Each number is 500 + 40 x the weight over its row's rms, rounded and kept within 0 to 999. Layers, rows and columns count from 0. Numbers have three digits each. The size before them is the row's rms in percent of the matrix's.

# layer 10 MLP up, 640x160, rms 0.203, rows 315-358, columns 0-159
100:473483456496421475496439512496584554480393428490529464467480544486493508474467575532510427476502498438479515436528453478537438524481470549498482524428507534517483503440478441515548505478482521504470468553544527531596486545481503552544539446504601491485535484473533521453488447485477541489491438539549481506544440487443520495552509560514523494484419507426482505483559446455487545556529498521446466519489494556488551531479511485499527600505489551537532451486486540443424544536522570
105:469474515486497519404518512452497481510487461437521535512575509513453449463492545508619505503487446421547409588560475475470528466510480504538491505501553477459555484483536493497510488460527512531515528450562490535521575481517441516546504470494420522466543561624506520529473472501500483547444567519457504552506408533478500449479427532437462424544453507502462533497520479545485534494511597503500529545578447505462526448455465480533495479534520494518503514537447525489506488531441522
092:488485490446496555479533477475409464522507471493506484445525466427516495392461514489565429548492456531501443465459536448489472499530501507495531429518464473468513469528476546476592581534524451540549408519583567510576456459443438512531559504568503503472530512498529500382518516465463578556474515546521479489497492537519494523517455498489536497479505480490500580534473489570505500574514503539479476552537437448510460448497526521513503519520509458584530524559508428464466514492521497
106:524450500547508531458510562507460434549485517532521525498427511471495466553445526583481512544474497556541555491469498535581523558413517458432437535543434465467515492518523481506447457484486490550482435529509487490498528519583600509449511527500541461522556484473488466555479476564451468506580417407542496502500456500515445497547532516487518532478466551529514479530467435510491495512517578531485509513537491517515512527455596510483534451574505496467536397427472533451498493468483546
089:498482537524443500528534455477482491549546555539530511488552556504517576511488514519480492497527463426465612515496497552538546549484524491501395512518550517532474504479469473512484547559466577512467512434508503525583464561445498539530520450496557484461468579532494530446434528502493510511515477451548531436474517482490520493404483514592513580523430491487478529466515496569554491494437566492439487468484489502458468511452490484450496465581475429477430495440511465593505479541516515
095:519539563525543540520461540503552518477502623499464575497466528509465462516441426540594527449434561520473513436527538479556500433513518536516576505458516446513424484456533509480527468491492491611537465503506466607520460492435506539541592531430532473488588464483568569472476480477470570529471487481448471490523520556497458494472535483509509538496472547492534443545473498479566520469503483515490424531498504508544494499569495477528493514519527502509477520471515454474508528515427519
095:437450527448498483518493467505546520523526481524519496456528457495558511444517584543442432514536516517487521510497521547507486533506491531425461501544436474482513518501522410511517368558469569496520509475468508459494507490554522510453584538435508530522555475483462491530503521479489478404500491476573503496483482554473473548497519568555471542510432584446543512464474481482552560497445536433468540526446501492575591468527537512484460452465446458503427506559529570533510510546517544
096:581489451491452546493485519518488456448485495568529537520526597474563503433477482472538493510370499537454454494503433507469509584431564467433540530498525486423517533454471472513504459559561527511562495548486435432538478515558483508520459515463490486477487539548458486564552476573433504502496512584447513443454531496461553528503467498505531542518449528530507501527471533462548499477471556491508488515477515510513405543551485482538536479483428503536464557569462513434503485545505495
100:471494479459444519513497527500476550470530480470461527504540457474489467501440502524458460505426492515468513527474465434460610486483513486493500513461505478458536507482485481430519500494442542515540477457532509487454445512552500472568503515499491473467493517503493555491547497529477504450457487498430516462572477526490444526481439552466469485536515528510483609494492425482560581570453487567509542434566506442464514545437508482507534519517429467510625387439504411444494567532549503
102:483464534561470536454480511530458495514497454440505564499517536575523557541530510499501428477481532554457478479442473556483528562545540464440557522548556496485456540477506431473495525461461474565517556538471472493525494527450432522555546450462565566467525561521535491493532506549488474502529420510474530467491566537437450509564552467498572487442500513387445528493564497582508465452458531469450514475500468546498583555474483471575513454487489469515457531447514494495548542483480508
108:524486483445442501568508523457457504457475501508520522482515556504453496550403480466486601515570480536555502571476502463523549479512543465513459536548508459452538512496488526490523465549477488576496553529505465489509508557496551494523506548447383479520449493428505548488497502506433584514540497503464474488504542554475505482525515517511520425484495517498483490486461545514526596496421621520540465493484528532410489502606478482500522500527458488417486495577417472475526549486475530
092:521518527546471494553475477506530402465477472446548457535490466517554457524539443569463553534491540502492576536435485490573483549455506478621481442486452435457483463519536563517553506542473481477457506515575460544536496558486465529522507542482494449482468486448494476533434570486530503441567539534443505484492499436451586492466516467559456540553511483508541569446504534481449507489473499534495491492469585502476472491481501497517449546531508494451523570547539391501530456484466501
103:596531547521444474460516472515474513528495533591522473483451492507540529450351571503550490502615496509448476440513543506407528528485489515501534480458439491481500476505539527488456479474526528493482492499449525522553496543521420488498519454497461521437507515463511539493475488547571533492487481493519471504470512587521502426477466529481477542513443442514539470480428509516507522452530488514504545499450511375497512458480577463595519528496493476532467527450434490542530491535546435
100:561494530499450557496512446530465435528571527523497424424474580461491527453417504498458524524592474513536456531482529462560499448452601496535532517580536528461467522519480449520461559482504506446544498517465466484473514498456520476459523540513480472485467491429487469472490463442539487521500561489513444554505563514472504443488470524512534536457466503456605514487504541508507591452474514540519557501471457570515545530569508512502495556569462468522510483483478497402492548563565517
097:510501453434496520561499466471520488528475514538582537500498533495467503536480419495463433519505519490523486485540492504578518554476477456482528456471485514511503507497518531443580520519490504499549503540502466526500497536562388532561419569463480491449505493458486511547425459504502419499547493462554487525546508533533558502513452509534469482562514492477501494529520406438521485564513574480454574455500507580515521526536447549500455575554479587467480374513401510490516496484525494
105:476537524519487549507372587448533478517498550458508446431471420529482520513497536466482452432464398459540555445496533477449535456497528548430470520475491488509535473503500460528468504497522534544494481535541538470462504501447525516524501465534512512480435531554503526549502503499495444487444460368495521495525459483540458599496517474515480488520459507503483548498450558476536580478524564536533512513477521499538468475524521473485424425473475531593557506454514476533442558491471435
102:526506574462522520471467462546496522524533536469450524475482450534507527510572501549462503537479448523500522590533511497506569540512488497503607500466449499454528451472532535518585500457458502532476373524569478511546515499501479505511552486473491523485501496498481581429427491530492508496561442477597462473517544476459519457475482548591485483509472501466563455485478508435585377470515444505477494524547468522491486470442524460552526506497436466522518564539527471522511575517463493
139:555447557485417483475478484510524465543466508546530538481490575541510489471494531514592478557575485473440512471532496532466486469450519499501483522414515517490500500513496467476434455494547476507518482448479452502566562524489427539470471461507530510501419587431480416515515477491540625563492497527526485491436477573527534456474477506427499488529501559597521518479495508539528504490483478518526501451483444453444524467449506424557547482516497447524483425509443479517512573553537466
096:524491444453521415474425502496517512496415523551465498520443493435539527456448497434459453424444505474533461527565493501492469426523529518520539499450499432471540501524457441462510445498515513585541498525548553480451517547518486498461506473525522557554532512514412515526503528504525474518454476526534481472519478487535413484533548530474526556493480448515560493508560439420529481489621516471543552418478500494487433508436511464494445551413536471461500469514438528491474517519511540
099:556470480504578422481494478524497511495521489490496477426473523376534519501464458470472476544455510494513467435440539515519557541521562531518492486483490527463514502503496467468491512482563519447504481524474549545458508527591500562445485502494451482490540455465417451538556522583523462498539501511521538530552517519513522488530540539480553526440484503401542518531471486486529484480556594455442536533471511603484452514481450447535517523517504549502432435614457463503520560444532480
121:474474480454490520432437513453524544499512488488528501439541424511523526540422496568474534437511394468502521469437431538605459484514536543479458481449489458491547506527507487464455517464602535468440502500502476503535525549480534503527530469510516467480475496487467481544536482531564498462503566545449442489516487556526557478495480469562507442519530525489527446414532466523463545551430500443458495507512574499522523542497481444502460549508495498530481572541539430611474513426538497
102:531439407484499448518579522517446526454522508562447513524539547514509551448503498555444518471513499481463529574439543498523471530494621528528478501499489514492520533476479436490502522398501518499480567530532484508559484534465547554604453469480530510504482514507519500523561518480419596505563479475509458487513444526495451508517453572481448505480503556492444511525525487545479479520484480562464453454536428481515522526458438493555521432509547426447528454488504502422502451545442502
100:445480477411531508510488517524472525558506538402511478535474478508530483526461517560455551536528416466499604481517466534511411543499493433565522492505425464474527504539443482466460481465538458462394434527489403472474470442554547517556525576559534493507507493527501500485585547481468540469462513400450519512488470514478521552430516514484475443526502478475474512552516527538497529545494512534502562529494411558560456439505489498480555508522505503489481468534470465529551498511497465
107:504524474497466500526542499458510473579483497444516510483576514536444524491574497467575435514519434465555501522532443519517487437515548476453504512496471464577605576555543520518546482507491475454562477547595528447489498484423519516522522540525482572467472514492514461518504508543454470541550512513450488484550458540468504400518525492472536493496461475491595526459466521468517516489528497495444487514504384518455525511474537488518439514490496514473517432546561565505583521507602472
089:480551492469546560479461494552569451523515501578505486455451533464426510505479574540459458505462469551535492501498512492527466550548493498451485575491509460485478511512407472564494479559472526489561502511449462542466507524462457495534558509511444455480515493560398462496471496444496522539503522561510511528491479477442521536416484502493478538536458573490498443601577477514472430434467560446518500525549443573480484453416475509527409500457482511496550573525485492517460508454512477
105:520532497479502542485490500440547527454518483507533483504466493543463466507407530525469461460536537529441584494577490604504540504486483441465478462560528427509524529524502533407483540530462513506598483500525447480501445522463574535549519539480460402551500540445464482421513516506497476500465586453515462472483525502504467482455564518489457483493471481432532494528489546461567561526482552475530514540450530471488566493485538522469520607514507511403410526515506466512503464494530537
104:498492428500470469450525572498552565480485469443486489540490456517542479427484537482553509422451531528436536523583419499439470519489466520506428463444504461535491479490522451482458560490525497556490582502492511525487476526511466517495507457494531440517510524504494507562521547528432543514569512493564495530497526492557467458547488551462471518516434442445576558521531503460525389486453520471533548475523531478412531451532540439590488492515486590478477445551502519476493567496468470
097:491527464514539484469495519486555466512453512504485457489487573488510608524503481480516461527491499517576496496546509472617491510488477501482469427611474504434454517466488488426521477448515512421514509468504491509475501529492511513486476567507499464443523527477385450511514494550392502562547512542471519519523457475427501514523534487424464547491513522505505437468554443508541471472530476440525518522494507510542505451441519521492544504483501474462599585565429445440454563437511519
094:478525513571442460496536464525460431481528481417509419489520527494472542449517528489500473404469553508548487542523455512515455533463456460483436533470601459489572503587454440540495530492470477479458452508512496557485507490514445484462499504532462450526471512460518467498468586485510552494532511509411479461523538528484577528419517526545543464512492527534406483492484416583451518475498479541432518476484514517505492498359530540480500524461590539516495488486486491460500484511496498
092:435543487441471528424440531519488502474512523513503492538525482457459518453464534558474484559481502500501478538486471507507525580531520535491504505488438446472523513496447439531464469477428539511470536508448559529507456432508442543521434454431524498548461505590546518469533459485609456491496482506442483517518439535530382541455504517540470460545497483530391528409466544546527477516474522457469482446559484493491489548511503479527530487548508504508494531495502550586455486383523475
096:456529502571516516500468550504503500537421480505465550509534524528515516477486474537475525468557520478478490414535469470536441519471458502480452462528527471522538486468500502540501446550525491450496451472559492478463458585493505557542500517477515515482557510534491518517468446519441551538532551543537449467475541467496543580584525558559483509420473462475544438474540462405521469431588561455532452550554493516566483480534508481524539489410535473462451529537477502415569470586477512
117:498478514459509491518500465485520519530471560530460457499504466493547546450454518515478493440546458535465503507484534545457506523470552488510492442489439470558481517459493500400450535519458466485473510473514522592530464466535453510472446460574540556553429509459540505503416561546563496485495498457505449499585442553468516490561546540496509531519541466579522512479540513599550464470554461514545493422481478571515428488527535501526575423512450409496581479517502516498517456458506542
099:491548512491528499536483510512534468475444491494516475473507577523508579557537483483476376483443495562560480413527483538483492527447477452530473477518496466450550533536545486536595471443535503473483480515515464493543532496397557508486533456493521519440465535497581498489536510468431482531520485522480496484613547454442468505533431538499460574545569619476509501531498567476489491435506558545441524530462457539553468452517519466489519501522505564483522528472480502474494480541514553
094:607490512513467512467545476448498470475472517532475471544494565423547571459500471493420501470528504482463463545508450522573489521451555402490424509496581505448444527500483509509446532536492440481623479507551514544508545475487492505524479496577513519549510547465454451491504497553488468452488511533495497465443474451454495508472504429433532446489457442450563568560445491460505548534517565497519483533458543491442569542536505520534502543477560528484497596514499495516512501549499482
114:528510516499467542520509508453493539546506533471582531516495468502482455569541506495535586495553475507564532449414428493562395544532447530419537429501434417501595470541548458505392517514533442501562463469501511533460495478516436512527467496495586487517576519496495503525485465527473538498498508548500467486542446504511502449493453473501488432456494468474505490557548490538484502503449493486492482414464523551494479492460518464538478446500507517514587513522499541497507459557482602
135:520451517514480472535498563506517502484431543479409534514545486445565432508465466489549508511439478518422536481526464502502447493496567437480535491552516468525445536481436535478454531465552455606486503416466461464517476520494491510504487505489496515514584497482534487541454577557458440519511494520511466448535484421608506531498519515517531464448431570490531453482562472540457522437509567496463527532461503462536529454452493456465506531489500529413496571571540518473574468500512517
122:484536461509485581506530443541448464524497521498516428501488487518467563519520452417565528480495517442496626512533477431499517502488511538511482428529542487508472440444600454517535528525503490457501576511444478528508463435545498490479469491450414557452490565461473437525511504385527497509522478499462504438506517511531475560487477471434462541517537552411488503518482460495529477537542487490400493455486499513505514480528469519547507511511472591477497581519587491538519504460529516
103:516545557523501479474450479470508483479539475517491519598516523546493534531426439510507454498443512469530559535539511530510472479506515461476524440497477482468552404543520498482489556532516511539401446517516505492534430553436458533500492567627549496501507513499488466460494514480523539504516509459518508541520508478480530486402531545549529485480488553512476579518558432430493565503607526531518493519479521574493492498459519530444532411513547546536423403488538457472514482550505515
096:432411500539458471462487434580509516468573441516460494567618558480502482557475406512445442503503502458497508502461533581560471557550515553530451531529511582492500505463489486486476504460446513490477506547508514504546497452519453514537468481504468561487610491502529406489531488540522464602523483481449453502582503466532559531487486543502543488481461489490483557494537478437502538472527529472443468431503532510571491489485433525502458517487475524493527516488481540526520498463567467
106:501419534500491616459459524486544510512487484513447516537502507514456518469571561484454494492541484419560419559483529506455549496514466525531444437490520487501579584518500595531562553533436492495504499509434445539505477478479535498534454445479524512523533541530506491490453488469531460557504543535498449456417498447474412510487452522539508407514471490468575533526493588534479494436537514404569465485435487524556532448482523468488493529540497471534538493507475512474507535483497505
091:496541463486492502520539490464492569494425454527555445500502453534583465471475504438481520445440559476551571509540494502499442486490505586489512502482540460494439449447459454526543484514537503537570488503515557487545466468472490516522516472502559485485512433507530507556575536490441472532559504446490509487483472467487415519506563547510519463570449531416565582484512419494534518509494549466543554542486525484521458600535503520590466512516472550507498454440551503537504527484419441
097:510536440545476438487483484541544541493509548510465458519477591582498469539522500516498501483546428436532475470518463522508514540445427495503512524502531509495500577463444473495574519516531523441475475523500529511554492577547511520542527516499465449489543499465526505500504504537413549569565578440508490468442573486471502485459495492562533512526485493540497505470503549441509444416437552536536490502435476496434485428507503451490458476456568422581519585455484442482480501512440427
100:522561489514481502506484514519441483544483532506478578464471491549443495460454524506445495469471472484554583569519442499531554450449533501501475500512589458519433558501473503436495508471434419467451386491482476528495564506529488505524561474555463486491510499564507523548457423442551527498482585516486494518476482541466458488485543515473559478441464464500485552564498468535529556465533531411487445498481494575453538487527528446445516539565578522486537482557531433459492496531548496
095:476439543521547558635500485515483495500444477461544507562470497452531506476500499508441586472487451462453491503466525547479450448510564425471523535484413528480503462530477568423472500425488529495453559471501512454534473444484575473508528391511508422514520510461505447494515488487496575478512516487485481485529462463483440521507485577517566466523519499502522529468486556550521457465507542564425456594447446499543493477515494507486570511525471549506515539584472458506510495529464479
# layer 10 MLP down (transposed), 640x160, rms 0.219, rows 315-358, columns 0-159
105:523555562534501443491471501447541479463605544523536526497478454482564510451531508485470502481522517451547470565488547492510515526526489470496520439563512491554523437514512547547545465431510470567474502443496484535510457515534444571561466530489503471546501537558416484559493483497495515434503524444465438492484447524502526488406445440515549450514547532510537515548526478470488497467494478469592459467527477526503552470502473474551443481439475500425469568492493567465483511491389409
108:512474465437533509481609492478481465410445520468509543527491520470489483537541556498454496455513461487532411473472548522503568442465489512503472488459541469452483454519490532493526504491537493481577436575548496546455521481570537485453490494496465489430535475478528469598523516604565526529455509516517521476514465494534442485543466498445517507526541406529424465500494596500513539524464491542428448531490537497460470438494505443450492519437532552537515498477467537522495400483506439
103:508546519548429467514467530527523533435563536497560472510501472481491617478513471467382534493460527452433538477506519515560415435457480511482473499506434543513510478502581572549495536469504566494490465434449495535511400458470552478491556498448531433575500512552456463514547451557537551450527484485456532467456459527477473470442495509510447450504491453484505435512544526503505498519426542506473465498470476474460514530444418505457518550510474527535477521460483523485564549500522499
090:539550518539552492476523476515443432459491487469606477504531456523496477472521498570506506512529551495538535532515483467445524423532466370518535541489445552505559421473451489546528484540438445493544481512489456471508506537485598456484541500431485458446483515467506539560529444417509501493541475533481485496445388488478481398543547513475516491454517523453463488460525502532517485525515521523403500462510524473453483541509473511526521459521473551499424483598506472493541470513518463
089:505542475536484528467474466609427454478472431436529430532525441473497482481522486498484435590504449528517474471422514561494461508573513436447502541499504548393509505495497475536520580463556509469498494554527566493552569590502487484536468549528449481547514502502455513512508524479526497538467519502448488547471460471498448510517556547470452460464520536515504438454503517422502472528546504547497526514571463573536487513507534501505535594500515547529480516482538486598502474443472448
100:549479446527537526476490598474462433492462458519486526454515532466520513480477476474469460436541462513510474467498496501462483518525508471470464419423543527544458468514437439508509501435527488524455497499484491590551518580464526485534506433493533454528569511528495514491482454596543511493542449435430555545498530558490463527465536477479514438462521494434466469541514451407515490462488490438491531597476512456515562535429571506498504444502528512500475539458555553507514415445538545
096:481509483559478489635441521478558455501486588527533522543476538499564461556494499508430490540493498465522467511477490548521474475457546540521477461464474495508524482472589497644540512487451458475490448516459479523511476576479512490500513399454556527465490422438489457513548524561580484489527525529511480461513537436509494490560497582568500499534434510505515452471519519522511482510492505539508442563491511454460446547467482556456478471461463445415459521486514532500538452512508478
099:472489507480515488512457502490432524505523517459454525513502501519545430484537489478536430523565443481519485441453595497506505437482490515518485576560530528549520519550481502507414510550532550598467502515466522519495472462567507467530590485566511400531478522482477510473466571437498547566482524498536501484410496548535477436521493437500496541537473460520382532488518508473470547489443474445495568483503507461460418461558461498544476461552460452497567481539490521504568529478467506
097:549518508486533529506499500509504380522459488562558539449489436469478518490556498535533562498550511531556517553603500536457426527499474460490530517509437496588536522467508530502569457482519451554492432528565531528525542534494559564455483531541502424497518523466514534476407427467474530495521587484526496533480546458493534450482572490508473533483480427444469525534454531535502484520508506524524483538441476515515522468523534458439507565473441493572445562478504578532537479482449522
108:485554400460494453549523540445520465447474435471447548494531457503538476464516590495472464469615492470536512559517452484503541515499493474515457502419535505519602473487515468491500497520517475525465458504550503522460510456460444487524419477454459583500484495493531536463537481541539463510508471497536547473453496496465527504458454530540509515508498493541389536459466483500547523439528506536487471484578533486488535395589500544576504509516497499497463574409515529555474528566512517
101:499547530542494506517521466465496518534471556501483504541464515494451503540487557471510545419575562554529489494496514488513517537529539522591486496568573493477549512504450463444490502421467456536451457497498490508482516513478508490563428488517433472472506427510506507460516531452558485455493528483525544482511515524463506471467534514491450528580447513449485491497473591465469546456451598605480535492517417501506460529524500560428505594494516414450556465527436544467555481447475566
092:514564482455539475474578543530448507535490491448512492448495464499443570457449511456510555520495483463492476452502480414436458479533516547434451473540578545543519499506500470451425548445530524437517501501439538480488460452455504418476503517426495568454499598575552543471518466504488448477473447532536498468528507481494458523416474586491566440471575543525457463514513490507588490552537519473495557495566502560515566448553461527506500463497521467503493510499496532522497481507466470
092:526448449507475476486468522540542570526518471494544500457508548544483563496470529514540467512510576498517501500558527501471527545508572560547485510497548537481467509511544512482521523482506594572445463446461531502554501530474424512520519450488573490530480444511488532492493507482510491588535499482516449514503420499469478471486451482466456467467536380627537503497443535467467518477488404421545523570460432487472449450472489485511492474500568474523484433483476506532458538538498392
095:538476481463437537508531530478513484448504473430507511540488511524535485502490430467515482453475461467419503547468550437481528560501494527450496500522527561460420468547484465550554472574484461582443530473571486483477487508474475513569524490463487546552497542523475462469489521556422505560529449545427518569476466493475449532436462465533467486507492532506475503511495433461509560526542575462489522447401467471571510447500462478429405529536500492540556546500531543461573559512511473
097:501459418549426521502502474530583532526472518477446474507446490541498531501533552463512485465470512505507519513509479585516504453551545552451530522511508493502462523468523480486491534505510468479416500499535511476503465487462561464464518447467488491488443482535499404448494482555565523427444471465534535462457510391519450479432508510512474536473524553477458503520514634481566570422443488449520463513415419489500466550438493469469515428507527503534494570489554505538517543514535555
096:460469547474525512536468433571458491452491445498451599507513470491473524479500524482494551491467590476521499506498462485494468538471498542570508534480417480475561470509497520440494546512415421496511479496546519466505527589518494489480520495483483491447496492487397539457533422512543474495527487589596502435439502513500508494418527536484492478488466516558525507541527442549446390502460506488504518485503473484421574532510420434515568531469488516506484473487527483529471410518552520
096:392517572533543469520495493492491509441498485531458529492553521434502527470489561511528563447436506464522454487472531519449492397522479445478488523515547527476473493550501438480504507498561499517483505480547519418528518487439550501584446526446514473553515511576423541528539462500462515560507526562462513481479428519490538497549499512457535520542561574481509538539516573573472575493477465425487495390453463515554500498473525494456527525418552545495517465500525444545513461521515520
116:494496518498394503475523480479488493570471546535478499493497557464502526450478485437528459454558457443500468452549527491448531539471483525519556548474493499479559519520515463467468445468452565539536528502503514465476548511496394440528499568448482468577484515437502477465450501473554574473478482570535487527455490539482540492467538529437484481492455606640556483543497573541539482484474495481502489466598489475493585464483492462502453551505504508465438479492492472530507579478534502
100:493488469518458536518467444461571532518580449481525497485491462550490522556472562513474556541510431549487535474495509507519425514547473473475510534566513494487487486504479583521548521526470518466414520438488488542510482490534484553454511574539607499447503526515578473513526540498482503503504517538558485536536534532459577533407490483456505492522482560432501558456488526545538583472390518493507508603492481482417544421550496520493534467569532501504483499467495538472434491466449527
103:435489517512475490460521480431485474460535511471482613537432547594494531490454487474451480477450490581470418424468465440445525462490449469473415491517508556507461581524451491533495485543450526491494510522482531491444496540441482414525522538500501568471473502428453471536495550498473447524486458505560546515479520454527499546431496504495521491483473465582515461461477441580461408502464460475450507490504579502489488489508551524449500479538513485471486537439535499438520514546561459
098:474542501529487535494516436563550509521467525536422499467476452417499516505464492426426459457443424437492538485457509499499527503459520556418525541518488447495576526484488510554500506493491502530510395471493512476451538464549550538481468528480542503541546443515441541471532568479492475437479595488470463504517543483551533541458483530526446506573470494540564513442507550536488542523571469548552495475546553466485453606519487467481482506547532516459496428499545451566452462516517516
101:492489490585523537497547488474523509480500548519496504480491502454460529519530447467550506461420522509496523522584498525473489441484523507499445503583553504460490523512431491492467490448470534512477517476501486453523495467489502498540505481537443523497529475433466491526517482512493513463472521465579496492504451546492462466555363541437427433415509464452480550541519527397462449534481442568477460440443539522518501511567481605442508470505442529406522465439519540553479465527560471
093:523513466440503474401493478490449475536544512445469476509452534530510513561498469495531489520500479428488458525499508520505479516445417478429476492457476572546560386566447463510498532470480463468418551590485491502517475544575498494501542483465525481517440488501502511502539505480498586423536431538498444565483514461511478442422537506498463510527485457486490547523404569480479567503466478501525554569450470437541513479520467546580500505518525447496570483512439462479510479470458508
120:525522534482523525549446521484524515536493485427505496525428523528447444444517452603444466520471539580521469458514503467500529423429490540432532541490516480578532586494410506548507509495487461543492507448461445515440549421538507525529523512502471506494463535473553526552477477467511565510478522567430505504519513536461541556477450545452511480469512523456562492494494467547448454479494571507429510508506494472474444379503560485547494487513409537462406491497509511512490518483511478
090:566536484537407508471492462517465511482566501501516488504467475504511576471462426431548528409515527485515576465529461440512456502490535459485522478456512469510422499528561551452507451427561517506545443439491566550501442509504506525498491501464523543531525484475514464536586472539567491528480504481528563494583494495533527476575549494533494492525518416551516548488455478563513547587516437457510480470490479494533470507471507460408594529575499528488518565502453444465464514511492500
101:477505532418512411490519498518453507478478466505488516393579528521484490442528536512518403570478422471520497497560458537486494541446457578514520455505566503417576460517474465519417469467421528493573496497468480507519519446515485548466562467482446458503497514566462498606515539524525484479393465491448463437536520512453537495515504584525485503486493522469524489565489535444511554508491588546496538466559515464479517464470474495502521533490516449477447498525476495539487528516516514
106:534531511456438517521475443492476531546532548479491501518530458550561512514524468487502547447493532485499512503512477536500515535498493618497428468497440501488506549475523508444482520483509565545494410516476425547519477451463584385484506549499410561496493473471511520444506536482525471485528530497550481559561498534526565471474506489461520495477458528589470400513557428466458474496511460452513495537442475574502533478487428453429516492480551460508583532475511392494487523474506494
109:497478544486510481497544560555488452479537500484454488477496578472525576462477476470466433450482535491517440486527540494565477502488449517531486409444463506450468487487540475528490492444464465561526499508518531472500508453446510417517559582493506459532525519557477511539563488496499469454490530500451573470561432466499513491525525536455392517495455450506530496467465495506547495588551474453472443571566469494507489486524484534593507524511460472448504528541516423410579547539570456
092:420486529446468524535436504489470513483495530527495525503460446522475543469461455555484483568523499402449494492474577514498620536489488485529422514528541517473441496454524506522499503488447557449513446517516545506514487457592503459539556497497592563478485447532453457435507461466524426441492503459508431559549512486544513513488441537538456556512543495435526401469554526513563505435450494512513507477487503514558469561538489487501471485487528477531449533495502500461469456593541470
105:498506494502513484556602555516490430555523508457537542486520556502433541460502549455549552524477553536462525464508442467490543493502470474515507509512522523504520514514538482464442434456469502405496543417560510446462546535559529474458477529532424452493531490491502501495473514452476480571485434491466534473521568509450550445472564541466449570516508459494541451550453475490536435553515485525494536573414471560429521476549452510517526521504541468510472495560558494496565465581551537
101:502519502438408463505502478536475436484540499512525463494477502404583509449517520537449499493492441472487451436473489536519521527449379541568465532444478482525481518427511474525471516525501533499484592516473479464520515522403538494459527499506453441499458502494474491534520415494513506554568469494450493509430514421519445438519479528499476422430483401532476487536494464487563553503494489444501489496587524467509467517522507490455521491454420474543512559496500568527574511509472472
120:525505528461448495556524471423459492467429534456472463494467441533605494433538481540523457535486497505469532575537501462480512528454475521465469473457488518489471542516488561514501449530483458505507511540492455509505436397517410560537527506453513506571592469508479494522480527558473480468494496502476444441482532503495426482507463555559487467444549488478496540498489457538456531492662557457482539482404536460543491559506530508483511532513524529522491522580469510504526492458500568
095:492506592582495547533583499470460529473514546504535487554529515491442442501498434551519477541517549521501499509509548450494505485571483565466552563510477542465538475547492563538495497485493382532567456535447453511600414440494544421439521533414485475521504489479562516481467500496515498409560467540499499477475498530483536507536559511539581521459473527484477454499508482598472465531567530548463490495527502529506532464464529503500465537475473455451477504556438467516478468521493482
087:447522489491497458492569552479553503479558530461517477520530475508531447459542535529527519488536461563499537426449575552598468491498517563446511541520496506545513508566508565468566427416492466514442484516531503481446472481438552497456522541518484465504513500459482499507470524446564503435508502486548438476514527573517501558507478557554521467482450548424565486554531576511445575523504545509516524501514463460479522503574553568465512477509532515424571446493461520466562503526548452
112:537533576446418465474476472486541493456509522426513494540467458490505469468608496537563483565525421545488508517493528512495498538538515410439602497430552517476463448524447473506448463548485526499462472579453500552550482454468534515492447518496461530553555482482408556558466428503539506508488444458507435456456508570465472465557524531454494515461532488509475460493492460503535555513542517499472505483515473454540497382465507540517489488475550549491532512533498475421504505458506492
110:513524520491435466454492499473549504475478524438516498499566454487495392517480500545493549507489490436504528466505449489479470534507431503516537497561489523491482555520438501518492475478552446509532631434532484605472522556470477527518454502490465423497521443518474510471488491552510414474499517475526455486419553450541495601533482491557511473520477477555521482461512406464526568436523599471476531501499443465510456514503466448475545542543568527509427501528508515475511507531526575
138:543517497523596504542539501431444497504470512478422481446511518556535547443455472462520518530495468529442591398515491429449528523527488504570509501463474492512515413483553509487468524488561529486456500535516494477441367440481442516514474476541496548466493487492465455512503509479464503511580489497462507441546480424509564512435486462426532461566492586407480561517457534528501489493525524471461507515457494489513506504551493506541531525510440525561436501464495524463458460441500466
088:545508524444432523457493458494509464562496477462534546531465504508439492457478477575487437472485552434523478481444553501515431543495388548460470498547529538474454540483510537507485469499485503531482539535498540532562515636475497518583435485586597487515495497502476557487444525467556499440464465556515379549492554523513470541536490529483502498470455563548454492513573448550498496508478446431497530506533526512508505547471456545487477472544536486525450520488536510543514530474477474
099:541437544532451414461595579532418478477528542553531533456525518562580598429486523504440429526472495518494528531518579490474455380491508466510546478513471532511573500554563487495426547551504516585549509500482491477503494516480503484527488547530523493510481557491433532494517518465517533474470504489471528487398477406500516523515506424493451490513521516501496427495563527481548517500520480508469448487530493514473531537534488477526534532535432485478499493478476579517461454488485442
105:530449483422449473523487550475550526483464506450487453558474589462509463477581527447497479518478573518460554457486548462495419494511535500517510480504450484466492477556503533513550539469529458504564517531485478527476484439507483513537480492486470495505492594527566441409496475502479555469425499429435567559512547418535432527489486454543486512554499507423490507468477469452525516556469535445600483492489519519525486425535497502494461513569532492514440431496465425475507428501463489
089:487480512480517472516458486493414482441546464557506537503556555530494541420440473463540506492563518484502517459470468532538524419499474393560557539477531492500517465545502496480479540550546512583497443506519518484460496576564481515498493519537506524530503552505435477560507451460548501503505521411511532471467586487467465504475473455478403487497507494484540507449468478489453454491500465500447544611519475489567466469490471471589470481490487478513469532499454519443504652528519478
093:483494546543541506493435593485531498492476478445493530500450477491588564474507487575469409549496509531519521529497536486493465460525473534538443508450433527563542472490492469582494406481497547534499494456501572491559473399464539488507425445524546483467536493506483500524525484538536469551474503500549492549563522505470436509526485489510510490458535571433489577482479481445539501487512566543402439524478480510523504502573582552507512534431468484565496591471490516498481520471488541
103:460514579579404536467473565550536447465482488512515527544543477534477519478465490515500551538491472542507447539511538562503480585494506507530461572504499475470542480490416526466483493491467546523437420454489566528482417533502527483498473556460491398477467474497524475483504428512444529501536523477573558559449465487558535519515488483560453555543491443505578485459473502470503451441456447508520482502444491467486441511508480576543499473494458513511507490565575565565476553468484467
086:454513567456393469465481508517519454489525492577391543523487472487439425541571497529510424519466498469497494485528432396497413464483507489474514498547485453521479527467590506502461486556501494556514528470446490459502552526472508471519467525524443447566497519463478467438508475473517453470495521456432513514477570474547557496464500495518546542505457494438519420532513507491499468492481428478552548507524512532523466434475571450520437570540518517490511438478518464443528581529473494